From a checkpoint of a small transformer trained on Wikipedia.
Training: a variant of SOAP for these matrices, 3835 steps.
Each number is 200 + 30 x the weight over its row's rms, rounded and kept within 0 to 999. Layers, rows and columns count from 0. The size before them is the row's rms in percent of the matrix's.

# layer 10 MLP up, 512x256, rms 0.195, rows 76-130, columns 128-255
103,208,160,207,224,203,224,229,266,237,276,185,264,224,180,240,231,222,157,153,221,197,268,207,225,230,182,229,218,164,174,231,213,190,166,198,201,231,213,220,170,179,262,195,199,207,186,153,181,208,201,186,174,203,240,172,228,226,157,212,216,176,222,217,236,187,222,181,125,170,250,208,234,191,203,176,176,174,180,183,196,172,228,179,182,166,175,222,200,180,209,218,181,198,179,229,165,241,259,208,161,202,179,177,169,228,253,179,199,250,193,198,212,254,252,150,142,209,196,220,221,173,243,213,201,183,192,160,145
090,219,190,206,236,183,199,195,204,208,228,241,150,196,234,227,178,215,219,196,230,196,198,256,209,177,195,217,197,179,178,224,227,203,206,171,273,197,239,271,189,239,170,204,140,147,247,145,172,190,208,198,198,234,235,189,190,159,216,186,185,180,200,221,217,161,216,225,249,200,254,200,177,149,189,192,222,187,208,202,222,196,208,209,216,146,233,205,172,216,208,202,178,191,234,252,182,248,240,236,257,188,182,220,220,195,183,251,234,180,215,189,208,215,232,208,203,263,226,218,167,239,178,184,186,213,205,199,207
102,146,193,169,213,219,198,165,173,202,223,198,259,167,162,188,163,271,183,154,213,197,183,229,231,188,248,170,188,290,220,217,178,226,161,202,184,232,173,190,249,181,145,201,172,202,221,242,197,230,175,247,155,255,179,198,218,168,180,147,196,198,179,180,148,185,189,209,175,248,207,220,197,210,182,171,228,161,169,189,180,217,220,202,181,205,227,157,167,186,181,217,170,199,194,168,207,176,225,212,156,180,167,224,246,166,246,175,237,218,204,216,254,204,181,229,222,171,182,190,248,179,198,206,204,200,225,201,225
106,236,212,217,195,230,209,204,182,217,188,151,177,191,212,170,214,226,244,221,173,254,181,210,241,252,181,202,194,199,185,209,275,229,207,185,128,247,240,191,176,190,141,195,179,168,134,232,157,144,220,186,210,164,172,227,249,169,213,165,243,248,243,176,181,137,155,223,195,174,208,161,216,183,215,228,193,174,145,175,185,210,206,198,260,231,179,212,256,150,232,181,185,201,208,198,156,201,145,209,155,219,218,210,214,268,206,218,244,182,196,240,187,243,198,202,245,224,217,195,205,239,185,220,188,171,152,178,168
098,209,225,191,214,219,206,227,194,180,180,222,189,219,172,245,185,229,213,207,238,162,207,239,201,208,145,220,185,210,182,210,229,178,218,238,208,228,150,167,255,197,189,150,256,262,174,199,205,221,212,167,225,208,237,219,253,171,193,184,219,202,153,203,242,238,210,231,240,175,181,244,187,241,140,220,248,166,187,182,202,202,230,187,192,125,200,206,210,196,187,188,222,201,198,201,183,206,182,293,224,192,238,132,233,233,225,190,246,274,189,239,177,228,219,256,250,219,188,155,210,203,197,174,181,180,184,212,201
099,202,213,195,202,212,141,222,205,223,216,229,187,185,156,197,188,218,188,205,241,181,241,162,192,220,133,215,220,188,231,110,193,182,208,196,233,235,213,162,200,217,151,266,219,192,187,204,186,180,201,185,220,196,213,169,231,238,190,217,141,195,218,214,190,203,141,178,184,168,198,207,184,180,178,206,191,223,147,183,185,151,211,203,155,220,183,187,196,197,175,178,197,228,184,154,203,195,190,224,184,233,222,227,185,219,171,195,161,189,191,177,238,173,235,157,233,219,186,184,183,161,185,211,207,185,152,193,168
106,191,201,243,149,160,204,132,219,223,248,196,167,233,189,214,192,192,183,235,223,183,205,252,175,217,180,213,222,231,240,184,221,169,226,184,179,214,203,174,200,185,178,209,195,209,162,219,190,188,205,202,230,206,173,255,220,193,240,212,199,227,169,214,215,205,181,227,245,213,195,138,213,179,230,174,217,250,183,200,188,210,190,218,184,211,199,180,251,198,200,224,153,168,222,162,188,252,170,198,176,241,197,248,175,178,231,236,207,211,204,217,132,164,166,174,190,126,229,171,190,176,222,191,211,199,263,182,164
095,165,230,192,175,194,192,207,202,247,203,145,150,230,160,187,157,241,195,188,210,217,159,161,236,186,192,191,242,156,175,183,203,202,263,214,225,204,200,241,164,240,170,241,178,178,183,225,193,167,214,154,211,207,188,203,174,214,218,172,206,216,197,230,170,223,153,217,266,152,204,153,231,179,181,172,231,217,185,216,192,152,233,254,207,223,229,173,230,208,206,141,209,206,201,231,171,209,220,224,186,186,189,214,210,221,161,229,190,215,195,243,217,207,197,224,212,186,179,165,250,173,203,211,204,176,203,184,148
106,169,141,171,256,198,232,213,174,190,281,187,207,204,239,250,190,207,205,246,207,198,217,185,169,173,174,183,178,227,211,185,164,210,250,196,189,224,226,212,170,234,211,257,219,211,177,214,193,190,192,158,202,156,258,170,192,194,176,183,142,165,158,140,243,198,184,198,151,205,212,242,131,243,273,216,149,207,208,169,209,200,166,194,197,178,199,246,191,166,122,165,200,169,185,186,206,189,222,238,221,198,208,187,244,190,188,210,216,169,231,203,220,166,159,222,186,260,171,224,218,232,210,222,192,250,180,213,193
098,195,164,187,143,215,268,188,193,201,188,195,196,184,206,216,249,226,242,240,216,248,205,190,187,158,163,178,163,180,134,237,227,243,217,174,230,274,146,215,212,213,160,166,173,263,195,207,251,188,244,185,209,219,245,193,189,248,201,173,214,160,202,195,175,208,172,188,239,225,226,240,216,215,226,214,203,151,255,179,187,197,242,176,212,213,215,224,224,184,194,160,206,187,197,213,194,221,224,240,221,235,175,205,190,207,267,151,230,223,207,214,182,219,182,151,153,223,201,240,204,241,220,137,235,211,175,113,212
098,149,171,203,228,179,229,178,245,185,196,191,198,250,234,211,187,187,246,149,143,155,226,230,221,224,231,215,249,227,235,228,235,219,189,219,228,188,239,210,223,237,206,148,213,189,193,198,209,215,248,235,233,247,177,184,155,181,153,218,218,149,167,129,169,196,215,155,190,240,203,202,227,195,152,177,174,214,180,214,206,171,160,203,203,238,168,222,206,221,207,214,199,184,159,186,172,204,198,228,163,219,195,182,191,228,196,177,216,267,196,232,145,226,187,144,177,179,205,180,224,161,261,190,195,164,189,203,232
101,187,246,221,252,163,200,188,159,191,211,247,217,156,187,194,160,202,158,175,177,178,162,222,270,200,145,167,183,182,205,198,216,218,148,184,196,192,197,233,194,195,198,229,239,197,175,214,201,170,168,209,196,122,240,199,207,211,181,273,218,191,175,188,183,248,175,166,188,201,238,201,158,237,191,200,216,232,207,209,212,266,196,217,225,192,179,138,228,223,203,208,239,247,206,183,218,192,204,211,179,194,174,215,207,253,246,228,167,211,215,220,145,223,196,215,204,198,215,201,236,203,185,176,183,205,175,206,209
094,201,269,216,236,239,202,192,196,137,173,207,175,191,213,186,196,200,225,146,206,213,159,161,213,204,201,200,203,210,205,145,177,226,178,187,249,169,193,183,216,151,174,199,207,204,190,186,199,192,193,216,172,127,217,244,151,209,153,204,191,215,219,180,205,204,232,244,220,217,214,203,214,239,218,218,162,216,204,122,234,149,203,220,197,216,170,180,217,245,174,199,218,202,182,170,162,263,188,206,210,172,156,204,253,247,229,244,126,168,200,226,229,244,189,186,211,207,160,161,178,189,219,235,174,193,212,212,212
102,178,226,153,167,192,183,151,173,156,197,175,218,251,173,194,234,250,199,255,193,162,191,143,231,157,237,246,199,200,182,260,166,175,204,172,176,191,202,188,185,249,204,150,195,240,193,180,177,216,213,174,204,185,201,258,234,225,192,198,177,237,243,298,224,198,196,205,230,153,240,209,155,177,218,135,209,183,194,255,226,189,273,253,231,239,239,200,225,198,205,139,209,223,249,213,253,184,211,226,168,201,218,194,172,199,184,239,148,206,174,230,171,218,215,208,158,200,223,191,214,185,206,209,214,195,191,225,207
095,185,219,172,179,219,217,206,171,167,209,231,201,236,224,161,177,202,176,188,119,215,191,228,177,173,225,151,227,157,180,246,169,172,195,192,206,210,207,217,222,213,167,248,247,219,193,172,198,186,197,198,249,229,200,180,244,218,125,242,241,228,177,251,226,169,219,227,214,136,216,174,155,204,203,169,243,194,195,210,214,236,143,177,188,212,192,168,211,190,293,211,158,229,185,176,209,163,180,181,206,189,178,246,204,174,187,176,217,233,235,209,185,201,209,164,197,222,226,258,210,247,265,181,225,174,174,162,188
108,167,228,203,157,216,187,259,200,187,215,224,217,209,164,169,170,220,214,214,184,243,189,219,213,229,238,193,193,200,162,199,229,171,187,228,237,174,185,212,259,209,214,216,163,165,258,237,207,159,220,188,167,203,208,170,226,185,182,176,238,236,242,216,201,202,246,255,214,215,177,218,234,300,166,213,238,255,146,218,192,227,203,182,212,195,221,194,248,270,208,166,175,219,192,180,188,242,208,237,150,192,221,191,177,215,268,178,165,242,265,197,182,211,182,200,150,199,254,197,198,215,212,187,201,195,272,208,226
097,213,249,220,254,153,200,169,178,166,254,164,197,173,183,229,194,191,189,186,194,238,242,190,228,209,181,178,159,186,198,234,223,194,193,182,190,199,199,176,222,245,195,220,224,128,175,206,226,194,203,224,142,150,222,254,178,190,208,181,201,239,193,195,214,195,173,183,223,205,216,210,193,172,229,219,188,185,228,255,206,257,203,184,250,176,234,213,216,213,169,250,230,214,180,236,197,217,238,189,219,119,218,271,205,249,152,198,160,181,203,144,178,185,215,212,229,185,140,198,136,190,127,246,179,134,244,186,220
098,271,172,199,177,281,186,195,184,229,188,200,180,203,174,232,201,208,149,206,320,220,157,169,168,228,229,171,185,139,185,189,174,190,169,183,186,151,204,156,198,214,186,171,172,204,293,206,235,220,196,159,168,155,188,226,151,166,190,165,164,219,181,222,197,196,240,172,221,188,218,180,203,232,209,266,185,199,182,179,191,175,185,182,175,177,243,229,208,207,197,205,190,163,174,217,213,141,163,182,213,249,215,180,238,214,228,227,218,184,231,156,170,146,158,196,229,216,121,207,186,222,232,251,132,166,199,251,172
098,197,171,215,237,199,189,203,146,188,195,167,203,220,234,156,201,214,182,201,189,261,229,229,161,224,258,224,235,214,244,174,203,184,225,167,144,217,203,169,170,205,214,187,241,194,158,283,216,142,242,225,165,196,184,232,192,208,204,197,146,220,153,178,229,199,207,142,200,207,187,222,212,199,247,164,230,240,163,214,201,258,152,144,207,222,188,201,249,181,236,138,177,206,181,187,254,207,261,178,226,183,238,175,171,211,190,142,178,147,114,222,227,228,229,178,208,174,211,188,175,200,213,200,169,212,213,154,246
097,187,185,173,212,198,214,222,148,215,208,184,186,158,212,200,223,239,238,174,144,196,168,184,246,200,196,177,196,175,213,199,202,155,163,199,208,225,221,245,251,195,189,182,200,219,212,246,197,195,222,193,228,180,160,194,191,283,246,260,150,199,238,240,185,158,186,155,225,249,131,170,204,196,266,231,230,245,219,227,223,184,196,219,201,251,238,256,241,210,179,225,209,205,180,191,253,209,242,179,221,232,199,198,233,197,178,201,138,233,207,229,205,205,191,217,202,170,196,143,236,215,115,222,186,166,205,227,210
112,203,220,195,198,157,237,198,175,174,188,204,182,218,191,196,197,121,209,208,194,179,185,256,232,187,245,196,185,192,189,186,172,167,196,204,235,249,200,141,158,211,214,197,209,150,186,159,172,255,177,218,182,179,171,177,177,165,225,202,186,233,213,184,206,186,184,108,223,169,193,232,198,270,208,169,224,133,255,274,156,195,167,183,234,213,230,218,191,199,218,235,232,227,200,218,213,217,159,212,211,225,154,165,175,192,190,148,226,192,218,217,150,218,164,211,236,220,201,179,250,211,201,176,162,216,218,218,143
093,229,156,222,152,189,257,153,201,196,187,194,190,171,166,199,244,246,231,194,218,208,266,265,163,134,215,145,149,225,147,260,244,171,210,199,179,174,207,270,217,222,190,205,238,222,152,231,203,162,187,152,190,208,186,213,197,211,147,200,199,202,219,157,211,242,185,166,202,159,187,220,127,198,218,218,206,236,251,182,187,207,213,161,195,207,187,166,210,153,189,199,184,194,160,189,253,233,190,186,197,223,202,209,243,190,174,275,243,219,164,198,199,160,171,185,178,223,269,198,262,203,241,234,199,157,187,240,135
099,203,229,214,214,258,180,182,197,131,186,180,212,212,195,153,246,229,215,172,205,161,254,166,232,192,185,211,184,143,233,185,254,190,235,225,206,261,244,203,221,195,210,208,168,206,210,197,163,226,205,194,204,218,134,230,239,253,156,236,214,279,193,202,162,208,202,202,179,254,233,219,252,192,202,169,231,251,191,223,213,246,191,271,234,201,200,251,178,162,233,176,179,192,195,261,250,231,184,177,180,171,213,194,229,187,178,190,254,197,225,144,236,243,234,252,186,175,236,201,238,160,196,169,222,196,247,170,224
101,160,164,188,202,187,214,211,272,186,204,211,166,224,200,167,253,176,206,193,218,182,207,251,243,218,218,234,178,227,173,133,206,193,226,188,231,207,227,267,186,171,181,219,204,205,196,211,223,207,210,184,229,209,230,195,215,215,168,202,188,199,154,193,196,214,186,113,260,177,218,187,236,199,199,183,224,204,207,191,239,120,275,201,211,279,169,240,223,219,210,176,212,194,165,170,215,233,181,180,221,195,156,208,184,195,172,181,208,186,178,188,170,201,215,177,146,183,194,201,200,245,213,201,184,175,166,220,223
094,187,193,201,201,186,223,209,163,181,259,206,157,206,211,189,195,238,189,179,249,174,206,272,203,210,172,213,215,205,165,162,237,195,212,219,204,233,160,211,243,176,134,238,161,206,228,182,185,180,138,255,214,188,202,187,210,165,261,207,246,234,200,229,242,204,122,217,190,216,242,186,190,228,211,185,196,226,167,275,175,215,170,177,236,167,232,183,217,190,185,190,193,190,172,206,175,193,170,218,182,165,202,186,145,220,243,177,189,183,175,187,215,176,223,198,212,250,207,225,238,197,165,206,172,192,187,219,218
101,233,190,217,159,242,203,219,277,199,196,165,193,191,181,180,197,169,256,175,240,189,192,194,184,185,225,200,213,236,172,201,213,188,119,163,158,262,225,219,222,170,206,218,197,128,98,246,195,248,222,203,202,229,213,112,200,172,229,228,170,183,190,198,210,168,146,207,211,191,166,181,217,141,192,292,254,217,186,226,192,188,215,244,217,194,179,201,189,185,166,203,184,180,197,174,221,205,230,193,188,223,181,175,187,192,205,197,177,172,157,205,206,158,177,261,197,239,214,191,228,211,188,169,145,175,176,183,204
108,195,219,151,189,201,171,235,213,163,203,206,186,238,143,248,220,140,183,188,144,211,185,242,210,204,188,194,247,223,228,185,208,232,213,186,202,190,176,215,212,184,213,188,231,194,251,212,174,183,280,240,235,253,237,233,225,219,147,290,193,122,179,230,212,170,187,185,182,236,220,189,179,208,201,218,197,230,203,183,200,137,224,204,203,148,267,163,159,207,173,214,183,210,271,222,199,184,201,146,185,166,203,197,197,176,230,197,231,168,224,195,170,209,163,177,167,237,187,166,243,188,224,182,162,200,195,211,218
096,219,247,229,135,220,125,181,206,164,232,208,235,225,199,200,186,183,216,206,152,250,195,242,254,235,243,185,203,246,180,197,196,174,211,191,185,188,199,183,207,181,261,184,159,185,180,224,256,201,200,184,240,203,181,239,256,191,200,206,208,219,220,183,223,194,209,176,195,156,203,196,242,200,213,204,141,218,188,187,156,177,182,179,174,237,215,161,156,149,225,240,201,193,204,137,140,248,220,201,213,215,198,249,212,234,217,163,170,219,168,271,187,225,229,245,195,158,190,203,204,233,145,191,163,189,233,191,248
101,282,219,187,132,201,218,233,191,164,243,199,206,167,213,202,218,214,151,202,155,256,169,208,170,192,221,172,190,152,229,243,206,114,207,194,170,174,142,213,201,155,173,172,214,243,256,229,184,272,216,211,244,201,221,188,222,168,233,177,226,164,213,224,192,244,215,212,209,194,159,249,229,188,207,189,143,222,172,226,267,259,212,185,150,220,153,180,168,176,209,211,173,195,185,192,174,223,176,178,207,226,207,213,185,267,140,208,208,224,212,201,175,197,191,205,169,167,213,160,287,189,210,171,174,245,179,245,148
091,193,165,208,215,180,189,235,235,233,214,192,145,133,250,196,195,236,261,215,199,172,172,211,184,202,255,192,232,231,248,204,167,213,205,227,206,241,172,228,211,196,256,251,188,181,165,163,207,174,135,202,231,205,175,231,151,156,180,193,235,228,246,203,213,193,197,207,193,243,171,232,211,178,161,189,219,188,153,149,237,240,228,178,184,188,190,202,214,247,149,178,189,188,162,233,175,213,197,226,217,167,239,183,153,224,251,165,138,198,261,210,166,167,190,207,233,228,190,148,226,194,216,209,210,217,186,143,192
102,163,155,221,195,236,171,141,201,183,188,220,185,249,170,242,99,202,194,165,221,243,183,185,203,190,209,221,184,248,180,206,196,163,148,194,203,260,203,219,162,189,224,157,190,227,163,239,130,166,230,199,193,201,191,244,167,179,258,204,203,220,253,267,247,208,149,237,231,247,170,194,241,166,150,202,135,227,232,167,214,268,185,202,162,189,142,207,229,221,168,168,214,186,217,266,206,214,174,177,174,204,178,226,206,158,245,247,174,222,196,180,229,179,210,205,218,171,166,222,196,192,228,204,211,219,199,219,210
104,186,252,181,182,170,213,248,154,208,230,238,192,184,210,209,193,197,170,176,220,209,230,225,219,155,185,194,227,173,235,181,195,229,260,192,216,254,203,214,250,200,255,218,160,180,209,240,230,240,211,214,209,203,179,276,197,194,178,186,167,190,210,214,148,216,250,216,206,174,174,202,208,198,199,156,151,223,164,263,236,150,178,181,229,150,199,193,177,224,189,201,192,210,190,173,190,229,197,283,200,190,199,254,193,218,219,175,209,177,189,139,215,163,224,252,142,188,184,252,206,230,229,211,204,221,194,209,226
102,183,225,180,234,228,171,206,159,177,181,200,207,198,177,197,250,286,180,180,203,166,191,207,234,175,144,193,195,216,157,173,196,155,216,174,147,170,165,243,168,242,263,209,208,220,223,234,190,211,188,121,175,183,234,187,204,236,162,198,188,211,288,176,211,141,194,220,207,150,207,202,200,224,222,144,213,218,181,249,176,201,234,225,234,231,184,178,240,163,178,228,206,218,197,213,199,203,245,202,227,253,167,179,177,168,197,233,161,154,188,201,213,170,231,241,158,139,220,196,176,167,201,172,227,241,147,271,174
096,142,171,248,233,216,193,206,193,200,200,216,181,277,209,190,186,229,224,210,203,198,217,239,236,198,204,158,270,159,252,154,185,125,231,147,266,162,234,181,208,226,205,169,220,181,201,140,204,170,220,156,223,181,170,280,166,220,210,219,162,207,260,187,207,202,212,244,198,206,187,192,215,177,192,213,219,176,219,178,205,218,178,135,205,255,175,203,233,225,200,173,231,199,175,224,183,200,167,215,180,214,183,158,214,238,233,216,207,215,188,196,190,207,196,211,228,213,200,201,261,225,261,252,218,176,240,211,211
098,206,167,169,203,179,245,188,230,175,195,225,236,223,180,261,211,199,237,222,193,150,182,197,192,192,196,197,148,229,176,275,139,179,241,173,214,224,173,216,185,251,178,252,190,164,158,259,163,240,247,208,187,198,209,198,245,229,276,216,202,167,193,185,159,202,191,177,262,180,168,192,180,162,201,187,196,213,146,203,186,177,216,219,165,250,163,197,201,152,219,217,221,211,158,204,153,216,144,198,253,228,192,218,182,216,161,181,189,190,169,216,258,243,184,235,231,159,128,229,176,212,144,210,157,175,180,207,251
097,213,188,224,200,174,197,253,257,206,215,228,236,242,218,196,224,165,191,187,172,220,209,178,198,150,218,210,219,198,193,206,226,247,120,200,173,198,181,202,217,225,198,196,192,180,165,176,188,229,251,214,230,177,184,177,263,190,220,226,213,194,243,231,196,247,206,221,210,233,222,146,287,192,191,205,166,211,129,148,177,213,201,209,183,164,210,224,187,223,186,211,213,249,145,183,217,209,211,222,227,174,192,154,180,170,145,209,209,178,219,187,205,150,194,172,159,200,223,195,146,181,169,208,183,203,185,165,169
106,212,227,157,270,190,226,278,182,172,180,217,173,219,233,190,165,224,251,234,193,221,193,210,226,148,190,174,224,207,153,170,253,193,222,186,217,178,231,215,200,175,207,180,219,191,203,200,195,217,178,180,108,191,205,197,224,199,161,153,238,183,168,214,259,242,260,233,147,233,218,166,167,198,149,192,188,210,165,198,197,230,193,222,270,184,162,179,174,172,216,194,223,239,210,184,155,135,182,148,232,164,227,221,183,166,210,228,198,191,186,203,202,218,197,184,234,232,205,229,242,199,207,170,174,196,181,215,148
098,195,265,253,193,208,269,202,183,245,187,209,199,233,176,196,260,219,156,179,222,192,162,237,221,199,219,161,238,222,227,156,198,208,198,172,191,212,204,192,177,241,226,168,161,197,208,222,219,147,229,222,177,193,178,206,194,198,255,241,195,232,194,176,149,220,186,185,189,236,210,168,218,122,161,196,222,201,221,212,157,147,210,219,169,198,232,201,231,194,185,216,204,256,213,191,187,192,185,197,188,192,234,172,242,174,209,224,205,211,217,220,225,159,246,180,173,137,233,213,193,207,184,204,284,225,189,152,149
097,206,208,180,218,155,185,245,161,225,146,214,157,194,145,198,221,196,228,246,180,169,263,204,209,192,177,251,220,194,157,154,164,209,254,219,178,161,211,200,173,223,213,163,196,230,141,208,205,181,193,218,230,202,200,176,240,215,223,197,182,186,269,244,184,195,190,142,214,161,200,194,179,251,158,195,215,231,213,138,175,179,239,199,219,131,233,194,205,195,211,190,168,193,237,202,166,192,214,258,203,226,211,149,191,222,210,213,236,189,169,221,181,224,202,152,210,178,191,203,182,216,140,149,128,170,161,250,167
103,224,214,211,163,195,245,232,191,147,171,247,191,157,153,164,164,236,201,189,206,224,262,245,190,174,189,210,164,236,267,163,190,158,160,204,248,240,194,157,187,149,168,216,234,245,228,210,175,199,194,226,217,246,208,189,190,165,247,172,202,228,195,204,189,245,190,233,190,144,209,242,161,243,156,222,221,205,226,225,230,177,208,296,220,191,188,172,218,203,206,184,196,146,172,161,197,150,214,209,197,244,211,243,206,235,184,166,189,212,202,243,264,250,179,222,211,212,195,214,200,131,197,211,204,188,181,204,193
103,241,181,218,233,236,216,174,237,250,231,186,168,218,203,170,171,206,196,235,178,131,192,160,247,156,211,217,197,243,185,197,182,158,199,233,201,187,226,213,211,196,192,213,153,215,203,231,194,216,213,243,220,183,232,189,236,230,152,154,249,162,186,154,201,195,180,136,197,165,203,187,204,163,212,221,215,250,164,230,195,198,159,238,173,183,192,202,222,185,231,179,234,183,176,196,187,155,200,242,171,243,203,187,153,173,248,210,200,194,214,227,216,192,203,110,209,191,231,244,208,215,212,239,260,218,230,216,230
096,209,175,244,186,200,227,198,184,227,281,197,208,175,158,181,252,180,162,214,161,187,181,201,207,219,195,207,155,169,256,292,161,218,181,183,199,175,164,186,237,164,194,253,167,137,215,217,205,218,193,174,170,212,194,184,252,207,178,214,225,235,188,155,222,173,225,230,239,203,236,210,228,125,174,187,197,229,208,183,187,219,213,214,191,206,205,192,249,204,218,152,164,185,231,176,270,234,173,220,160,240,158,218,195,200,219,190,220,164,158,220,212,243,211,223,159,159,148,156,193,189,211,204,210,202,195,179,210
103,212,223,203,195,265,237,202,186,192,213,191,234,157,286,171,223,162,209,217,157,226,214,208,203,198,189,196,199,187,205,218,232,207,200,199,187,187,227,218,131,238,181,143,212,241,181,187,146,213,231,189,177,190,226,247,220,212,219,175,212,263,185,198,221,212,179,141,157,175,257,247,214,220,299,284,268,264,177,187,209,241,221,217,196,166,206,257,138,161,204,207,199,190,204,249,185,208,236,215,179,198,163,216,142,187,197,250,194,248,185,145,194,213,133,186,150,157,196,244,172,243,221,218,211,207,269,169,204
113,248,172,209,198,222,192,191,218,272,155,186,141,166,164,165,181,212,183,191,170,246,169,160,217,173,170,204,169,196,212,207,178,213,224,194,206,187,185,169,178,200,158,213,181,186,186,176,222,235,221,155,232,289,170,157,140,143,244,157,229,156,209,256,256,232,189,223,216,153,168,241,237,209,252,212,210,221,180,194,224,258,230,206,210,176,206,182,210,210,166,218,190,204,203,185,205,194,237,186,187,196,157,193,172,198,241,228,203,257,173,214,225,219,171,182,194,187,192,226,220,180,214,200,236,210,187,202,188
108,180,202,213,210,184,176,168,210,188,178,183,223,157,211,189,251,133,202,233,172,168,188,213,166,225,251,204,198,173,194,240,219,176,144,187,256,189,200,190,210,221,216,203,176,230,155,117,189,245,237,210,179,252,210,235,207,140,235,202,204,250,244,245,220,201,191,209,231,190,188,176,198,186,216,232,159,175,231,221,190,166,221,217,161,235,277,226,175,145,233,216,190,146,207,197,223,185,193,205,236,132,226,191,193,153,202,246,199,202,192,227,153,151,182,208,194,131,176,183,229,202,190,200,181,274,213,183,163
108,247,208,233,230,174,235,277,157,191,194,150,197,255,268,169,209,233,217,198,239,153,189,192,250,215,228,141,203,225,183,247,188,202,206,224,201,191,202,215,181,192,215,142,192,187,222,187,173,201,124,205,205,226,205,182,181,202,212,257,186,174,217,150,195,188,158,214,218,203,242,211,234,173,235,210,178,108,257,257,209,159,231,191,208,194,203,214,176,170,180,140,224,268,188,154,204,182,176,186,201,164,179,191,202,192,178,170,180,200,263,215,227,220,200,215,249,183,209,197,216,194,210,247,202,270,247,169,209
094,230,214,270,166,171,229,192,141,237,175,206,205,232,162,166,207,216,184,190,213,182,200,189,205,173,189,208,167,195,273,130,191,173,181,183,217,197,192,201,236,221,177,219,201,165,277,223,144,202,156,211,262,204,176,233,171,189,232,225,225,159,195,134,205,194,164,180,228,199,221,199,212,235,185,245,203,207,159,199,207,210,198,175,175,221,262,192,167,232,194,159,160,250,243,270,188,195,210,203,280,235,195,214,208,256,183,217,169,224,191,258,185,219,173,178,224,192,238,179,189,161,232,176,189,236,217,220,190
102,198,189,203,212,176,157,196,238,192,198,217,157,195,203,209,221,217,208,197,227,170,192,180,194,234,190,171,204,201,186,220,218,179,145,195,213,277,192,167,138,175,230,198,163,261,156,187,173,185,181,203,178,205,216,187,208,205,223,198,199,243,252,189,180,219,199,184,218,204,191,156,180,134,161,253,211,145,225,234,252,188,246,235,173,162,225,183,203,106,257,202,263,239,182,226,165,181,248,205,186,229,213,194,190,180,246,207,223,216,221,241,207,193,242,240,221,181,207,236,190,165,208,197,189,159,135,200,135
095,256,228,229,246,232,240,202,236,186,116,204,253,173,154,235,232,228,184,174,225,170,248,196,175,214,199,211,243,201,219,135,140,148,215,197,196,234,168,164,222,231,225,245,153,174,215,205,192,242,212,209,179,159,183,168,257,221,179,201,257,145,185,186,178,221,197,197,226,166,265,161,299,208,212,217,187,202,233,214,206,145,170,158,196,205,191,156,174,175,222,185,206,192,184,190,191,270,225,207,225,175,170,187,194,212,207,182,185,242,168,144,240,201,203,168,195,221,206,230,212,194,163,188,233,161,179,222,165
096,220,229,186,197,199,195,174,207,196,177,151,185,243,162,186,247,197,207,222,175,166,194,239,138,143,193,215,221,235,162,214,134,225,181,189,198,166,229,269,206,254,236,214,187,207,189,199,280,225,197,228,167,170,229,217,194,214,215,201,210,242,202,208,224,239,172,205,145,254,203,279,175,183,198,174,181,191,211,191,248,230,209,285,174,175,214,210,269,195,134,219,165,214,225,236,169,199,206,181,201,208,224,219,167,249,183,176,212,180,194,204,202,152,240,194,225,194,232,182,264,166,187,183,214,208,174,224,168
094,209,252,222,218,207,281,190,222,227,135,233,133,218,203,247,208,220,184,220,206,210,196,223,184,144,224,232,172,190,174,241,210,153,245,145,240,192,156,179,135,204,174,264,159,225,264,249,189,157,181,226,226,191,144,238,198,250,213,193,242,223,229,198,187,178,210,248,194,175,177,195,213,203,178,227,207,188,214,187,171,143,224,177,211,170,221,194,218,227,183,165,155,251,225,206,254,228,189,217,147,197,221,237,227,173,201,208,199,175,231,193,166,179,197,162,150,203,182,166,177,207,185,249,168,180,171,171,207
104,247,210,180,205,175,191,199,133,220,188,203,118,199,195,188,254,188,201,212,194,226,194,202,163,166,247,210,250,200,188,222,169,180,135,113,213,265,138,211,191,188,172,247,221,188,214,171,158,201,229,193,232,208,174,149,186,206,216,220,194,172,257,194,230,223,225,206,170,170,190,208,205,194,183,185,212,210,220,145,224,229,236,246,201,224,179,209,175,185,239,218,163,187,242,188,198,155,229,185,195,202,179,232,200,159,190,213,206,232,202,232,222,213,197,236,154,146,208,213,165,197,251,214,175,195,217,247,254
099,178,176,210,146,184,235,206,153,175,128,218,173,161,215,228,244,184,213,217,267,207,194,189,212,237,186,189,239,217,190,186,198,200,183,191,221,225,166,151,149,194,224,218,180,255,172,180,169,145,182,247,165,201,207,212,180,183,184,190,222,209,197,207,217,204,184,203,249,232,231,182,209,245,199,184,214,162,217,187,151,189,260,282,197,182,226,181,157,215,165,196,209,255,156,215,188,216,218,205,176,158,182,185,212,168,188,225,189,223,233,178,224,168,199,164,237,193,180,143,238,169,153,153,179,170,204,295,216
097,183,249,220,171,193,173,196,164,191,222,216,176,212,180,161,220,217,216,181,163,230,236,182,196,207,201,221,213,235,168,173,198,235,153,198,199,171,210,237,192,188,196,231,229,192,160,225,200,252,224,192,215,231,149,246,243,217,173,218,201,231,208,237,183,227,174,183,182,211,233,183,212,266,203,255,179,198,192,179,181,151,170,235,229,161,177,217,224,213,213,226,242,174,139,152,202,246,227,233,189,237,156,236,168,171,190,193,204,161,208,183,249,220,175,246,186,177,236,141,183,186,195,251,213,215,210,209,180
104,165,163,203,178,189,135,193,189,166,179,135,169,224,226,187,175,182,191,237,206,169,135,219,217,201,180,178,185,227,199,129,216,194,245,201,180,163,207,133,228,213,174,265,221,233,221,217,187,242,173,123,204,171,233,193,207,217,157,207,217,141,187,204,116,256,221,195,158,214,211,220,158,162,235,200,185,211,241,216,180,225,195,165,175,206,210,178,163,217,156,182,208,174,170,230,221,222,195,174,218,273,205,164,146,165,192,218,192,212,200,173,200,187,254,200,180,114,220,173,189,234,225,264,161,211,207,191,227